python train.py --num_attention_heads=2 --num_key_value_heads=2 --hidden_act="tanh_gelu" --init_std_up=0.0689 --learning_rate=0.00178 --lr_mult_o=1.5 --lr_head=0.0105 --dataset="wikipedia_en"
Each number is 128 + 24 x the weight over its row's rms, rounded and kept within 0 to 255. Layers, rows and columns count from 0. The size above them is the row's rms in percent of the matrix's.

# layer 13 attention key, 64x64, rms 0.0444, rows 59-63, columns 32-63
size [ 82  91  90 100  97]
[[113 101 138 155 156 147 120 121 145 177 149  43 115 145 125 113 126 156 108 166 110 125 106 146 148 149 147 127 154 120 126 125]
 [ 97  96 163  95 149 126 171 124  79 122 138 109 146 140 113 153 105  99 107 135 124 110 117 136 106  73 109 165 127 126 107 166]
 [165 129 135 151  91 115  92 112 149  95 133  88 169 149 112 127 142 108 168 123 158 165 107 110  90 169 143 128 106 109 174 120]
 [118 195 139 143 148 137  96 113 111  99 128 142 140 143 157  61 125 130 149 146 100 126 159  98  99 128 139 144 119 140 134 106]
 [133 177 153 109 170 135 138 140 125 167 139 103 137 157 169 101 160 127 102  75 116 109 145  77 106 128 129 103 124 106 113 122]]
# layer 13 attention query, 64x64, rms 0.0442, rows 60-63, columns 32-63
size [ 84  88  95 102]
[[127  87  85 109  83 166 148 112 132 138 144 133  59 135 147 136 113 130 131  92 108 132 124 151 130 149 110  98 166 142 150 124]
 [133 145 141 127  94 136 128 120 121 146 146 112 152 130 157  89 168 117 121 142 168 143 106  77 133 144 134 127  71 135 135 105]
 [100 169 133 144 166 165 127 115 141 139 121 152 115 134 116  99 167 150 113 138 115 121 136 130 118 158 128 132 109 145  88 107]
 [150 139 138 114 130 121 135 111 127 118 135 120 118  88 148 141 127 176  89 121 108 171 193 150 119 146 133 102 127 148 140 149]]
# layer 13 attention value, 64x64, rms 0.0285, rows 32-63, columns 32-63
size [ 98 106  80  94 116 113 114 114 103  84  99  93 107 102 104  97  99  81  91 112 103 115  95  79  77  95 112  96  94 103  87 103]
[[125 144 115 105 111 120 148 138 130 166 124 137 129  95 135 118 182 138 157  69 130 122 128 108 120 135 150 131 141 143  95 112]
 [153 103 161 147 127 113  92 135  96 114 157  88  98  92 196 121 148 119 119  84 137 113 173 110 186 131 134 129 119 129 130 150]
 [152 102 100 161 146 141 115 184 125 139  80 122 159 121 147 106 126 109 130 154 151 156 103 151 159  96 163  77  85 142 148 145]
 [146 163 129 111 130 112 116 117 169 119 114 128 109 104 101 100 105  89 128 135 153 181 154  75 154 136 120 101 165 111 130  91]
 [160 165 138 117 138 133 136  90 146 136 139 167 159 148 138 181  86 132 116 131 143 151 126 151 126 114 115 149 109 164 111  87]
 [121 120 105  95 132 111 133 157 145 121 166 124 156 119 137  83 141 143 130 150  97 132  83 145 108 103 121 122 159 159 102 173]
 [176 155 141 124 113 156 128 120 144 118 121  82 102 126 120 149 105  95 134 156 153 160 168 136 114 146 141 126 128 125 128  57]
 [149 186 104 116 146 113  96  94 112 158 121 167 123 141 145 165 109 122 148 144 146 148 113  87  96 132 120 137 116 109 147  98]
 [ 96 132 131 132 122 114  89 175 124 168 111 156 149 125 129 102 128 109  90 109 152  87  87 109  84 115 126 139 122 168  96 171]
 [134 166 165 129 158 154 176  96  86 161 113 144 136 135 130 139 110 126 129  87  89 136 168 149 101 115 119 154 105 126  95 117]
 [141 113 146 121 115 138 148 145  95 128  88  80 125 111 125 151 112 128 113 129 163 103 129 105 155 119 158  95 116 125 164 135]
 [ 91 170 107 122 149 172 158 148 140  85 137 138 139 141 112 102  92 155  81 107 136 104 143 117 111 140 119 105 130 108 107 159]
 [121  84 148  85 157 119 121 117 155 124 112 130 123 122 106  98 171 154 124 129 162 111 121 125 160  96 149  60 147 160 136 133]
 [127 120 103 116 118 104 105 134 116 154 166 101 114 100 150 144 131 153 124 149 130  83 149 130 141 147 164 105 195 115 131 122]
 [131  87 134 155 162 124 142 141 120 141 137 128 152  95 109 132 116 109  94 139 135 111 130 169 134  85 138 172 166 119 117 112]
 [108 151 105 112 100 120 132 123 118  89 168 136 135 123 137 131 168  63 127 113  82 150 149 120 158 104 126  84 114 158 139 136]
 [142 134 157 126  82 136 135 149 138 115 150  72 126 142 150 104 117 131 117 141  55 153 121 115 108 164 150 100 160 138 133 125]
 [155 163 147  96 144 110 177 159 113 125 125 123 112 123 116 120 154 158 179  99 115 127 139 139 134 131 132 135  96 131 158 105]
 [107 175 169  88 132 120 133 135 113 103 119 104  96 130  92 160 113 159 180  96 152 129  91 131 132 117 110 135 137 133 154 147]
 [128 148  71 123 101 105 148 158 159 146  98 145 150 111 109  99 128 145 173 142 124 126 119 141  78 162 151 140 113 124 130 156]
 [ 87 121  98 151 113 144 131 117 151 130 149 172 167 149 140 126 119 168 150 125 112 120  93 109  83 141 125 142 102 130 163 136]
 [115 101  97 143 128 128 138 112 121 130 119 143 144  94 124 154 167 105  97 141 100 108 135 122 100 139 139 131 123 112 114 139]
 [129 119 141  88 148  69 106 120 182 113 130 157  98  99 109 133 186 163 120 105 126 108 152 147 120 148 120 138 153 136 109 135]
 [146 156 151 119 149 113 127 135 120 117 181 112 111 127 115  91 127 144 107 137 104 102 134 135 139 131 147  99 150  81 122 123]
 [118  98 106 172 136 118 132 135 160 123 132 189 153 108  94 135 121 119 124 144 146 155 107 174 132 148 114 129 126 123 160 149]
 [147 137 159 140 150 117 171 109 144 134 145 158 129 126 114 103 146 121 111 113 180 166 136 168 146 121  98 136 135 114 126 111]
 [ 85 132 162 144 132 176 158 119 104  92 123  87 166 152 181 123 123 107  82 149 136 109 119 139 139  95  88 111 139 127 144 143]
 [112 110 101 145 102 159 130 100 100 119 113 116 169 142 143 121 124 148 141 134 122 167 106 106 110 148 169 148 163 132 133  95]
 [107 109 156  99 135 133 101 181 109 147 120 107 102 107 130 144 103 138 121 102 150 126 111 147 143  87 146  92  97 102  82 132]
 [142  84  82 176 147 112 131 151 101 128 191 147 135 124 134 159 116 105 160 126 109 143 182 152 155 175 124 144 130 118 150 114]
 [156  88 154  95 143 118  92 140 129 134 150 133 122 141 121  88 135 139  88 135 152 108 159 148 161 115 104 135 147 151 132 181]
 [128 144 100 136 108 113 113 131 149 177 167 121 155 147 155 124 152 151 135 132 106 140 134 165  74 151 171 119 124  99 112 113]]
# layer 13 attention output (transposed), 64x64, rms 0.0845, rows 32-63, columns 32-63
size [104 105  80  84 115 106 116 112  93  79 105  91 106  97  87  97 104  77  83 107 100 116  96  78  86  89 111 104  99  93  89  92]
[[121 133  82 148 142 111 141 147 117 133 120 114 187  84 100 100 158 146 153 121 144 152 119 129 101 165 136 132 122 133 127 165]
 [127 136 146  93 126 102 103 124 126 186 149 126 111 118 108  75 139 138 127 138 140 113 113 149 152 164 134 141 138 127 103 106]
 [155 134 173  97 107 133 149  95 119 148  55 129 154 136 138 123 129  96 138 116 125 133 154  99 151  95 132 135 145 119  94 109]
 [174 127 103 129 105 132 106 125 126 161 118 173 176 126 167 128 132 151 112 114 130  92 134 155 118 107 139  58 137 111 122 135]
 [151 142 126 102 106 150 112 115 133 122  74 158 141 135 100 146 112  93 173 153 112 108 159 111  95 119 108 126 115 116 169  98]
 [116  82  98 155 161 159 150 133 127 100 113 101 189  88 124  98 162  99 122 134 112 128 106 143 130 107 131 117 127 118 123 163]
 [180 190 128 136  93 107 133 103  99 159 131 159 120 122 129 150 135 156 139 101 130 118 152 132 120 114 131 111 120 132 153 110]
 [158 146 116 128 132 134 118 115 127 114 107 182 137 134 123 141 176 145 148 162  83 116 135 112 112 127 104 152  96 117 140 102]
 [108  98  76 116 134 152 166 170  82  92 147 137 155 122 131  95 121 134 139 169 134 162 160 110 118 102 112 151 158  93 120 133]
 [106 108 108 153 107 178 128 107 126 177 116 151 104 125 104 132  95 100 164 149 161 127 134 141 141 158 124 146 107 111 140 152]
 [121 151 161 135 129 164 149  70 129 123 137 115 143 112 118 117 137 161 110 123 135 129 140 146 198 149 118 122 116  86 135 110]
 [111  53 126 171  99 133 134 119 122 135 177  89 126 115 110 138 140 140 115 124 125 126 143  88 150 131 160 133 166 134 154 168]
 [167 111 116 160  90 119 111 117 145 148 154 119 173 113 146 125 160 120 125 113 125  88 136 111 197 127  93 106 133  94 116 126]
 [132 137 144 133 172 117  87 101 136 149 156 132 143  85  86 104 159 161 114 138 134 100 127 139 114 135 105 151  71 149 132 116]
 [116 152 115  71  97 148 148 105 152 167 146 111 147 129 136 117 169 119 133 107 112 166 143 135 118 167 121 132 156 125 142 159]
 [192 109 106 112 158 136  72 141 135 130 127 113 173 125 132 109 129 140 158 115 170  83  89 146 101 127 132 159 119 164 116 105]
 [107 134  79 159 113 116 104 163  95 132 173 126 130  96 144 128 119 137  99 117 107  99  86 141 161 118 116 143 109 144 135 136]
 [ 97 127 126 132 111 136 100 143 135 152 106 155 120 100 121 160 173 114 139 110 134 134 150 121 129  82 136 136  96 145 167  97]
 [124 142 138 167  96 143 139 119 154 124 172 131  68 131 176 126 180 106 104 125 121 131 143 111 117 136  86 106 115 126 105 138]
 [106 122 136 150 114 119 121 152 101 103 125 146 202 145 136 162 135 128 114 129 120 180 112 125  75  81 156 145 114 121 115 161]
 [ 98 126 119 134 144 121 124 147 118  86 115 151 139 118 102 169 135 111 124 102 105 166 124 101  95 176 102 144 158 155 117 145]
 [ 82 145 114 141 159 120  96 174 159 115 123 118 160 142 129  80 119 161 136 112  96 132 140 114  87 157 186 166 138 146 127 148]
 [135 124 122 144 140 131 130 148 166 157 141 136 115 112 104 118 161 169 134 117 144 135  81 155  90 136 111 110 122 108 162 137]
 [148 123 105 155 114 133  94 118 176 156 162  98 102  96 116 141  94 143 144 128 160 150 143 156 108 112 119 112  88 136 154 121]
 [ 90 155 118  79 126 123 172 165 155 125 113 124 141 154 133 144 141 111  98 160 104 139 109 121 117 143 159 150 115 120 120  99]
 [160 170 145  99 123 140 149 112 166 137 133 136 119  93 111 138 102 123 105 163 135 132 135 129 130 119 116 149 130 121 151 128]
 [126 108 127 128 133 184 154  94 133 109 121  87 101 138 119  92  65 114 128 123 122  88 134 114 158 155 134 131 154 176 110 141]
 [100 144 106 111 147  95  88 145 144 122 138 110 152 132 128 136 104 114  93 117  84  89 109 151 117 138  75 156 120 128 100 195]
 [118 116 127 144 138 114 168 104 117 142 116 115  78 124 162  80 165 141 118 117 120 166 128  64 162 150 149 124 131 107 108 136]
 [126 163 139  88 107  83 136 148 162 128 103 112  98  93 136 139 159 155 141 119 145 143 100 148  96 140 143 149 119 139 115  87]
 [ 92 108  87  95 173 122 128 120 175 143 114 128 130 119 130 115 114 128  98  90 107 133  93 131 141 124 102 202 145 120 137 113]
 [130 132 127 136 132 111 121 150 107 116 125 163 165 113  95 131 102 152 125 159 121 181 108 140  93 116 133 164 112 141 148 136]]
# layer 13 MLP up, 256x64, rms 0.0654, rows 0-63, columns 32-63
size [105 108 103 106  97 100  93 117 100  99 100  90 108  96  95  97  88  85  95 102 100  95  92 115 106 102  94   5 121 103  88 102 104 106  93 101 103 111 107  97  87  92 111 100  96 123  94 115  87  90 104 100  97 111 110  90  99 100  89  90  79 101  98 100]
[[134 139 104 178 136 109  94 135 132 147 123 192 109 121  93 103  75 130 142 125 115 100 105 123 120 125  92 141 109 144 140 131]
 [102 151 143 121 112 179 103  81 102 152 124 128 120 145 132  98 125 113 126 125 115 135 151 133 101 139  84 115 119 168 118 130]
 [118  85 116 144 176 152 124 145 109 151 146 110 134 155 120  92 166 124 143 119 128 136 124 143  91 119  99 155 141 161  62 123]
 [112 108  98 157 131 123 133 125 138 169  96 144 118 160 113  75 152 154 159 106 132  83 150 141 145 132 104 121 103 123 123 135]
 [120 110 114 177 126 130 215 136 108 159 130 124 188 130 150 148 129  75 118 126 102 130 103 111 152 159 106  98  88 168 110  99]
 [113 153 164 161 138 120  92 108 112 153 114 129 117 112 115 138 122 148 142 113 109 128 131 126 133  85 129 115 133 156  99  97]
 [147 103 115 150 111 116 117 133 167 150 156 101 143 153 157 120  91 153 128 184 110 154  81  99 162 122 103 132 107 157 146  94]
 [130 139 128 110 158 116 159 147 127 162 109 141 132 170 174 113 168 114 148  74 143 160 145 137 113 127 117 111 133 142  94 108]
 [133 147 148 121 101 137 169 121 193 123  96 151 111 117 140 132 122 110 135  95 170 150 157 102 130 103 103 116 117 170 137 117]
 [122 103 133 126 130  92 115 163 175 168  99 117 115 124 134 136 117 128 149 151  97 179  92 117 125 135 156 132 140 155 118 122]
 [ 99 137 111 174 124 112 150 156 156  92 154 135 172 128 155 122 123 109  99 108 166 108 146 107 124 156 129 147 153  88 143  92]
 [140  98 149 152 128 105 123 150 167 130 144 147 114 174 148  94 110 112 123 121 149 140 139 171 149 135 173 152 153 130 124 130]
 [146 132 146 132 106 113  91 165  76 179 114 137 161 135 172 120 143  83 119 117 131 168 147 115 110 124 129  90 139  93 112 146]
 [115 165 110 136 101 125 129 138 104 155 163 159 128 128 107 193 142 124 130  70 148 116 159 132 160 107 167 101  88 109 125 128]
 [148 120 137 135 151 127  88 157 123 132 133 132  94 171 154 140 119 179 105 135 137 140 118 103 152 187 141  96 129 148 105 125]
 [128 167 113 114 122 160 122 132  85 153 171 153 162 109 101 129 102 159 124  84 102 102  99 139 113 116 117 101 116 122 148 107]
 [118 102 142 106 127 116 146  95 135 191 139 102 144 124 136 114 130 114 141 138 114 107 184 113 108 125 191 129 116 114 107 144]
 [ 99 182 128  81 142 156 148 125 116 143 144 146 127  93 165 163 121 155 126 116  97 133 145 127 125 104 114  85 108 167 120 104]
 [132 147 114 119 119 122 124 150 185 147 107 112 108 109 145 126 140  96  91  91  99 112 177 158 112 132 136 147 122 150 142 135]
 [ 94 138 114 116 163 144 167 161 155 129 130 117 136 134 136 120 107 128 112  91 127 108 137 109 159 140 132 140  99 131  94  85]
 [146 134 120 131 112  80 136 164 127 121 113 161 107 181 121 118 161  86 128 110 131 155 166 161 144 104 115 109 138 130 186 138]
 [138 100 120 151 111 128 121 157 135 147 129 163 117 145 154 113 167 151 172 140 109  92  99 129 157 115 117 105 160 123 128 102]
 [ 88 114 129 120 184 120 150 140 157  97 137 120 140 135 105 124 139  83 162 153  89 124 116 115 132 121 101 117 193 164 163 129]
 [152 122 137 109  90 151  97 120 102 131 123 106 138 143 148 151 116 111  97 114 126 140 110 106 109 100  98 182 130 136 141 134]
 [131  59 187  96 156 127  82 155 126 151 151 157 154 141 153 107 149 121 176 110 146 155 143  81 102 131 105 119 107 119 133 127]
 [ 99  67 116 135 124 152 144  98 153 119 122 158 127 130 126 133 124 133 115 118  94 141 140 134 131 143  60  97 137 136 155 120]
 [ 97 120 121  99 163 125 136 123 207 112 125 189 164 151 139 131 133 160  99 131  99  93 168 110 113 128 117 115 142 123 140 119]
 [160 157 137 138 131  89 146 146 154 128 118 145 119 126 141 159 160 132  97 135 135 117 129  95 147 136 121 129 102 136  99 155]
 [126 118 130 100 139  97 129 146  98 150 106  93 144 131 116 161 130 112 125 100 120 132 109  65 139 114 137 160 111 145 147 141]
 [111 110 101 168 162 106 142 109 134 144 115 137 133 128 166 149 131 130  92  88 139 161 144 112 161 133 126  89 114 123 134 117]
 [147 108 134 111 122  72 124 141 106 139  96 124  87 145 124 110 164 114 133 140 137 157 134 141  86 142 126 149  93 123 119 122]
 [122 125 162 171 139  80 152  98 103 121 124 112 161 124  88  88 106 132 115 137 118 131 123 125 136  97 165 115 158 110 144 103]
 [121  84 165 136 140 123 139 172 127 132 132 105 157 106 114 118  84  67  88 142 121 147 100 121 105 136 131 107 149 135 111 138]
 [154 154 150 134 134  83 108 109 130 161 127 108 132 171 131  61 140 136  94  82 114 132 119 144 153 128 139 136 139 176 135 127]
 [144 142 109  89 127 135 149 133 187 113 183 150 122 144 128 119 110 134 111 111 109 191 147 122 161 117 135 123 133 139 167  66]
 [ 93  76 117 160 109 126 129 151  65 102  89 156 159 151  98  97  96 145 174 131 133 121 149 162 135 134 150  98 139 156  99 113]
 [133 115 101 120 117 131 112 104 129 130 165 171  90 135 153 105  93 136  88 133 178 154 153 145 117 120 136 120 124 142 120 143]
 [158 138 111 125 111 130 132 155 133 143 132 117 150 174 138 126 133 115  51 135 101 128 120 144 165 155  96 159 122 141 135 112]
 [ 88 120 119 141 131  95 138 124 148 128 155 132 173 130 127 182 130 102 131 126 141 149 113 114 156 119 116 139 132  86 125 152]
 [139 116  96  99  97 156 114 119 162 156 148 131 111 164 140 138 117 107 135 138 130 123 105 151 144 124 122 138 142 121 190 116]
 [ 82 112 137 160 100  98 110 140 117  92  97 162 175 132 144 132 129 133 167 115 133 159  97 136 142  66 169 131 113 155 154  85]
 [152 128  80 102 133 148 108 113 125 110 145 142 135 140 157 148 112 113 157 112 125 118 192 100 127 130 126 156 158 128 140  66]
 [ 91 103  97 131 114 143 157 146 128 171 156  99 118 111 110 136  90 168 142 110 133 137 112 123 144 167  93 140 116 115 114 136]
 [ 73  99 120 161 154 106 169 146 141 131 117 109 102 166 169 121  91 132 105  88  90 148 103 123  60 126 146 107 144 141 147 125]
 [ 84 131 127 110 125 129 114 151 159 125 146 121 125 148 103 151 153 150 111 150 161 197 144 103 107  97 129  68  89 140 144 110]
 [150  92 146 152 144 136 137 110 113 122 128 126 128 164 111 126 107 125  76  91 137 135 119 108 128 146 129 106 157 132  83 164]
 [128 135 124 144  89 116  83 117 146 142 119 118 147 171  96 121 142 132 100 154 160 139 142 146 130 164 125 153 151 158 139 104]
 [104 150 144 150 155  92 151 143 115 133 139 129 105 157 120 120 125 119 120 136 124 159 132  75 139 130 130  98 115 172  99  78]
 [109  92 148 121 130  94 111 177 137 135 128 127 133 129 139 119 113 138 113 173 132 163 151  98 120 157  83 157 108 143 111 137]
 [148 124 132 121 177 111  96 129 130 121  93 103  98 149 122 104 108 103 130 134 106 156 129  82 186 142  85 173 149 151 118  80]
 [187 132 130 148 142 172 120 140 126 119 119 142 109 115 118 119 104 176 138  83 119 140 146 101  99 110  73 146  85 119 145 118]
 [141 144 110  99 124 117 105 149 171 133 162 166 152 114  74  95 138 166 137 111 133 107 162 115 149 161 124  88  88 111 128 110]
 [126 116 178  75 183  51 142 139 154 131 139 126 118 160 137 112 148 148 161  96 142 115 105 136 186 128 118 122 143 124 139 132]
 [ 90  81 115  98 120  69 128 124 152  96 156  93 170 122 113 151 141 122 128 134 191 140 121 168  91 127 134 119 144 136 128 125]
 [ 99 149 153 132 122 107 141 133 110 184 131 148 117 157 132 127 116 121 127  83  97 166 147  75 135 153  82 120 139 182 122 127]
 [158 135 105 129 137 152 144 124 116  98  94 146 199 175 153 134 130 125 117 104 129 130 111  46 135  97 139 111 119 107 131 114]
 [138 101 128 134  99  90 142 166  86 137 138 147 157 141 159 135 103 143 129 158  92 151  78 114 158 128 120  76 116 127 136  76]
 [109 106 115 152 135 140 106 106 159 150 113 160 131 117 188 112 129 153  69 112  98 159 136 157 139 142 139 129 125 159 112 119]
 [136 121 149 144 106  77 115 154  82 114 116 192  87 157 142 104 108 125 108 100  86 163 122 105 111 134 118 152 131 134 147 128]
 [166 147 158 101 154 109  96 145 130 113 150 119 156 176 127 165  56  88 155 134 138 132 117 155 140 126 144 124 132 120 121 117]
 [128 126 123 108 119 120  51 144  89 121  91 126 119 132 142 102 105 125 118  84 110 127 137 175 111 152 131 189 129 130 119 131]
 [135 152  76 147 131 103  89 108  87 140 111 179 150 171  96 120 127 148  98 143 138 129 181 154 122 118 144 158 146 125 120 103]
 [134 143 148 122 117  71 111 109  88 176 135 155 162 156 136 137 120 156 158 126 131 138 121 104  84 138 155 110 111 116 129 157]
 [139 122  89 131 137 121 117 134 143 138 106 138 111 114 125 133  98 144  96  94  99 148 152  87 148 135  89 129 134 121 121 104]]
# layer 13 MLP down (transposed), 256x64, rms 0.0684, rows 0-62, columns 32-63
size [ 89  97  96  96 112  81  90 114 102 116  86  94  93 106  95  93  97 113  97  98  89  93 107 138 122  88  83   0 108  97 101  99  92 109 100  85  91 127  97  96  98 102  92 102 106 101  96 137  95  78 122  89  95 101 102 117 109  88  87  96  95 123  98]
[[139 111  88 154 138 113 109 137 147 149  95 104 154 105 124 163 163 105 143 122 134 107 132 129 140 154  73 157 161 163 132 145]
 [ 84 121 140  91 142 100 102 107 120 110 113 153 171 149 114 165 123 110 118 157 108 122 163 147 131 109 143 119  89 139 122 149]
 [134 154 142 137 129 158  89 145 125  80 155 129 171 144  95 128 173 142 104 133 135  93 138 114 154 147 156 124  94 118 136 150]
 [140 136 165  84 132 132 113 110 135 130  97 140 153  85 109 172 164 165 115 133 143 161 123 159 100 117 146 141 103 124 153 153]
 [134 132  85 130 126 126 100 107 144 144 151 151  95  94 125 132 112 103 103  95 117 127 136 141  82 131 122 138 107  89 111 167]
 [ 88 121 112 125 139 118 142 150 166 107 115 164 140 134 161  56 105 104 111 146 153 152 120 130 120 151 122 157 164 141 135 131]
 [162 121 136  90 155 140 148 152 122 138 136 138 112 122 101 138 173 123 119 144 114 151 146 116 152 146 177  66 118 107 112 119]
 [110 188 132 119  99 122 128 103  79 108 126 105 125 125 124 114 173 135 154 104 149  97 153 119 114 106 149 117 137 159 154 114]
 [106 101  94 115 109 132 109 152 102 138 160 107 205 136 151 114 132 144 124 119  98  89 113 159 111 133 139  94 156  91 121  91]
 [110 109 142 106 160 127 144  93 129 120 107 132  96 128 116 118 125 139 164 167 137  72 138 164 177 102 137 125 121 110 141 144]
 [129 116 111  72 152 130 120 180 109 125 123  68 126 103 102 128 169 125 120 126 140 148 151 115 165 121 168 133 112 148 126 123]
 [129 136 101 115 114 115 131 130 121 159  94 133  86 114 124 146 100  88 107 124 114 125  96 114 100 134 160 138 122 106 121 147]
 [116 156 124  84 136 139 161 137 138 109 151 127 131 110 102 139 115 116 120  67 152 146 149 151 151 132  90 132 133 167 102 117]
 [130  63 161 124 168 141 156 111 106 107  89 100 176 131 130  83 115 110 116 173 108 134  98 168 139 114  96 143 146 154 137 136]
 [125 122 181 139 136 136 154 113 140 125 118 117 114  95 138 145 138  62 121 119 158 105 126 139 141  98 173  85 168 105 120 144]
 [161 109 103 169 122 131 139 135 105 163 147  99 158 108 159 160 128 162 134 104 142 110  89 110 133 126 179 152 150 125 129 103]
 [129  89 136 113  83 130 151 146 127 106 129 167 172  96 109 128 152 158 159 130 150 103  96  94 141 123  86  92 133 116 156 118]
 [142 104 150 169 165 128 110 115 128 102 117 109 162  77 109 129  99  91 125 126 197 110 147 115 170 168 107 120 150 115 127 158]
 [135  97 132  87 149 156 154 136  88 136 146 146  73 136 100 132 118 143 128 106 140 155 109  91 127  99 124 143 148 123  94 100]
 [173 134 104 143 119 118 119 141  97 149 119 139 204 137 167  97 147 135 126 152 147 118 138 125 108  68  66 126 165 135 121 138]
 [ 83 113 130 176 121 172 122  90 152 133 117  92  85 142 109 129  89 147 159 142 137 127 112 139  94 128 144 128 142 147 126 118]
 [ 97 154 158 106 160 121 107  98 154 136  87  99 107 134 117 137  76  95 104 131 150 154 138 133 114 146 171 165 116  91 116 185]
 [175 102 112  95 135 138 175 120 134  90 145 118 139 108 109 116 108 139 133 112  86 138 158 121 135 104 139  73  91 123 167 101]
 [136 102 103 145  74 122 133 106 153 134 111 125 156 131 135 163 138 182 100 122 133 146  90 103 103 144 150 147 142 112 152 142]
 [140 180  91 151  95  99 169 109 125 137 104 129 128 134 104 114 112 129  85 146 100 113 114 181 168 106 151 118 150 160 138 110]
 [148 127  65 122 125  93 143 138 132 148 106 145 170 141 125 155 166 113 108 123 107 125 113  97  95 110 197 115 120 116 108 103]
 [169 132 129 122 104 116  91 114  54 134 137 103 154 135  98 113 139  99 134 140 119 148 132 116 108 121  65 132 157 100 115 123]
 [123 130 130 132 119 168 122 108 121 160 154 119 141 150 118 150 104 155 136 111 149 145 128 167 169  88 165  74 104 123 162 141]
 [117 105 138 195 144 138 122 159 139 144 156 124 124 151 120 123 104 147 149 134 154 144 104 127 137 149 110  88 124 136 122 123]
 [156 116 172 113 107 115 107 118  47 119 115 115 133 145 131 138 159 125 172 126 128 110 127 164 112 134  83 163 130 149  93 125]
 [106 121 142 119 155 112  76 145 111 120 117 116  43 102 111 122 112 103 122 134 124 113 105 157 177  97  76 157 129 126 127 122]
 [138 113 105 147 111 151 172 127 131 159 127 139  94 137 170 138 162 143 127 112 155 112 151 109 110 135 101  43 141 125 103 137]
 [135 121 156 150 171 168 153 144 132 135 114  89 124 130 108 147 125  75 113 151 130 120  92  91 146 135  87  99 150 148 113 164]
 [149 111 140 101 133 142 111 102 149 155 116 127 139 162 107 178 117 133 138  93  93 169 122 160 105 103 129  97 108 127 157 133]
 [103 137 125 132 118 135 125 130 110 146 104 100 153 110 126  95 148 132 156  78 120  89 141  98 128 106 196  90  89 123 114 160]
 [170 120 130  88 115  81 100 142 126 149 112 149 126 123 116 150 168 152 127 116  94 134 160 139 123 149 168 163 159  86 105 131]
 [ 92 108 149 146 169 110 138 145  82 118 111 115 110  84 102  90 159 161 106 154 107 111 104 115 115 159 120 154 124 167 136 125]
 [152 106  95  98  94 131 140 122 122 134 105 159 122 109 141 165 174 101 116 169 159 110  87 122 139  78 113 188 155 132 157 172]
 [ 82 138 112 133 147 152 139 122 121 102 113 105 114 127 117 128 123 154 156 116 147 108 133 103 103 120  99 135 167 105  98 169]
 [ 83 136 162 136 151 119 118 152  98  85 139  69  87 139 167 138 119  87 148 145 152 154 177 128 105  93 152 122 134 117 108 109]
 [126 114 101 149 158 128 115 113 121 149 151  70 142 131 114 141 145 133 104  83 112  92 138 102 143 173 113 146 158 117  91 125]
 [ 97  97 144 156 108 135 131 169  99 140  95 110 144 132  72 148 126 105 129  98 134  96 132 119 111 128 168 162  81 128 110 141]
 [137 121 137 117 124 150 137 133 104 121 168 109 142 122 125 123 166 137 131 152 175  75  92 106 142  83 129 138 148 129 139 117]
 [161 121 151 130 132 130 137 111 155 122 134 122 163 114  81 136 132 104 157 185 117 132 138 111 141  98 209 128 132 109 120 116]
 [153  72 156 155 140  93 137 104 166 137  93 105 129 161 164 119 127 113  95 100 105 113 143 138 115  93 143 114 117 140 150 113]
 [110  97 172 141 153 161 182 143 147 135 180 105  97 124 100 130 140 164  69 137 124  74 104 113 129 121 152 134 132 136  95 117]
 [171 106 154  96 121 141 128 170 118 110 161 100 113  65 142 133 142 137 121 114 111  96 116 111 160  76 128 132 140 111 120 132]
 [123 146 123 155 122  81  97 149 111 160 137 132 118 152 120 157 135 122 135 162 138 158 143  82 119 144  93 137 156 136 162 113]
 [173 121 118 181 100 105 133 118 104 102 119 123  83 129 131 152 160 147 107 159 130  95  98 144 151 109  96 119 151 130 101 127]
 [114 134 134 144 121 137 110  93 116 157  89 107 145 128  90 117 168 140  93 187 134  82 123 123 132 132 123 148 127  93 132 141]
 [146 135 121  88 164 170 165 120 107 152 135 131 147  97 149 160 103 127 146  90  90 146 111  98 120 128  82 163 119 151 124 149]
 [124 123 118 148 116 133 106 126 133 163 120 144 154 129 134 134 166 136 113 133 139 100  93 101 127 161  90 153 185  98 144  89]
 [136 136 130  87 114 130 182 116 138 157 139 125 157 127  79  91 162 166  96 171 172 142 114 129 116 123 142 137 137 125 135 162]
 [131 119 137 149 137 144  97 125 119 121 140  83 135 138 133 145  98 138 141 138 124 146 171 143 137  93  84  65 107 111  99 103]
 [100 125 149 145 104 124 159 128 129 106 156  92 145 141 162 122  97  98 105 178 142 112 124 123 111 156 152 112 109 108 144  94]
 [145 113 146 148 160 122 101 118 149 144 183 121  67 118 121 114 135 118 134 118 115  97 117 187 132 174 115 191 148 141 118  91]
 [126 109 122 133 132 187 125 112 108 113 102 107 111  99 115 164 147 130 151 153 106 113 126 101 131 138 198  84 121 134 140  99]
 [108  93 144 142 136 116 133 101 131  85 122 119 129 145  81 155 152 158 136 110 157 101 112 147 110 136 113 110 136 111 104 156]
 [108 112 113 113 134 149 136 134 141 139 131 114 103  90 141  76 127 115 140  95 106  97  96 117 139 164 111 222 126 121 123 124]
 [120 120 112 106  98 141 140 109 140 114 121 130 132 140  95 166 118 145 122 127 119 143 177 133 122  61 140  90 143  83 164 159]
 [ 79 147 142 117 143 162 148 128  97 112 152 117 139  83 105 151 158 101 154 116 146 111 128 112 131 108 103 151 129 149 161 120]
 [126 113 135 136 131 154 164 156 101 133 113 125 106  89 110  96 130 124 134 118 129 129  93 118 174 112 100 112 118 134 168 134]
 [119 110 122 144 131 154 161 119 131  95 160 144 133 134 141  76 127 147 131 142 126 122 120  92 159 137 111  82 191  96 135 114]]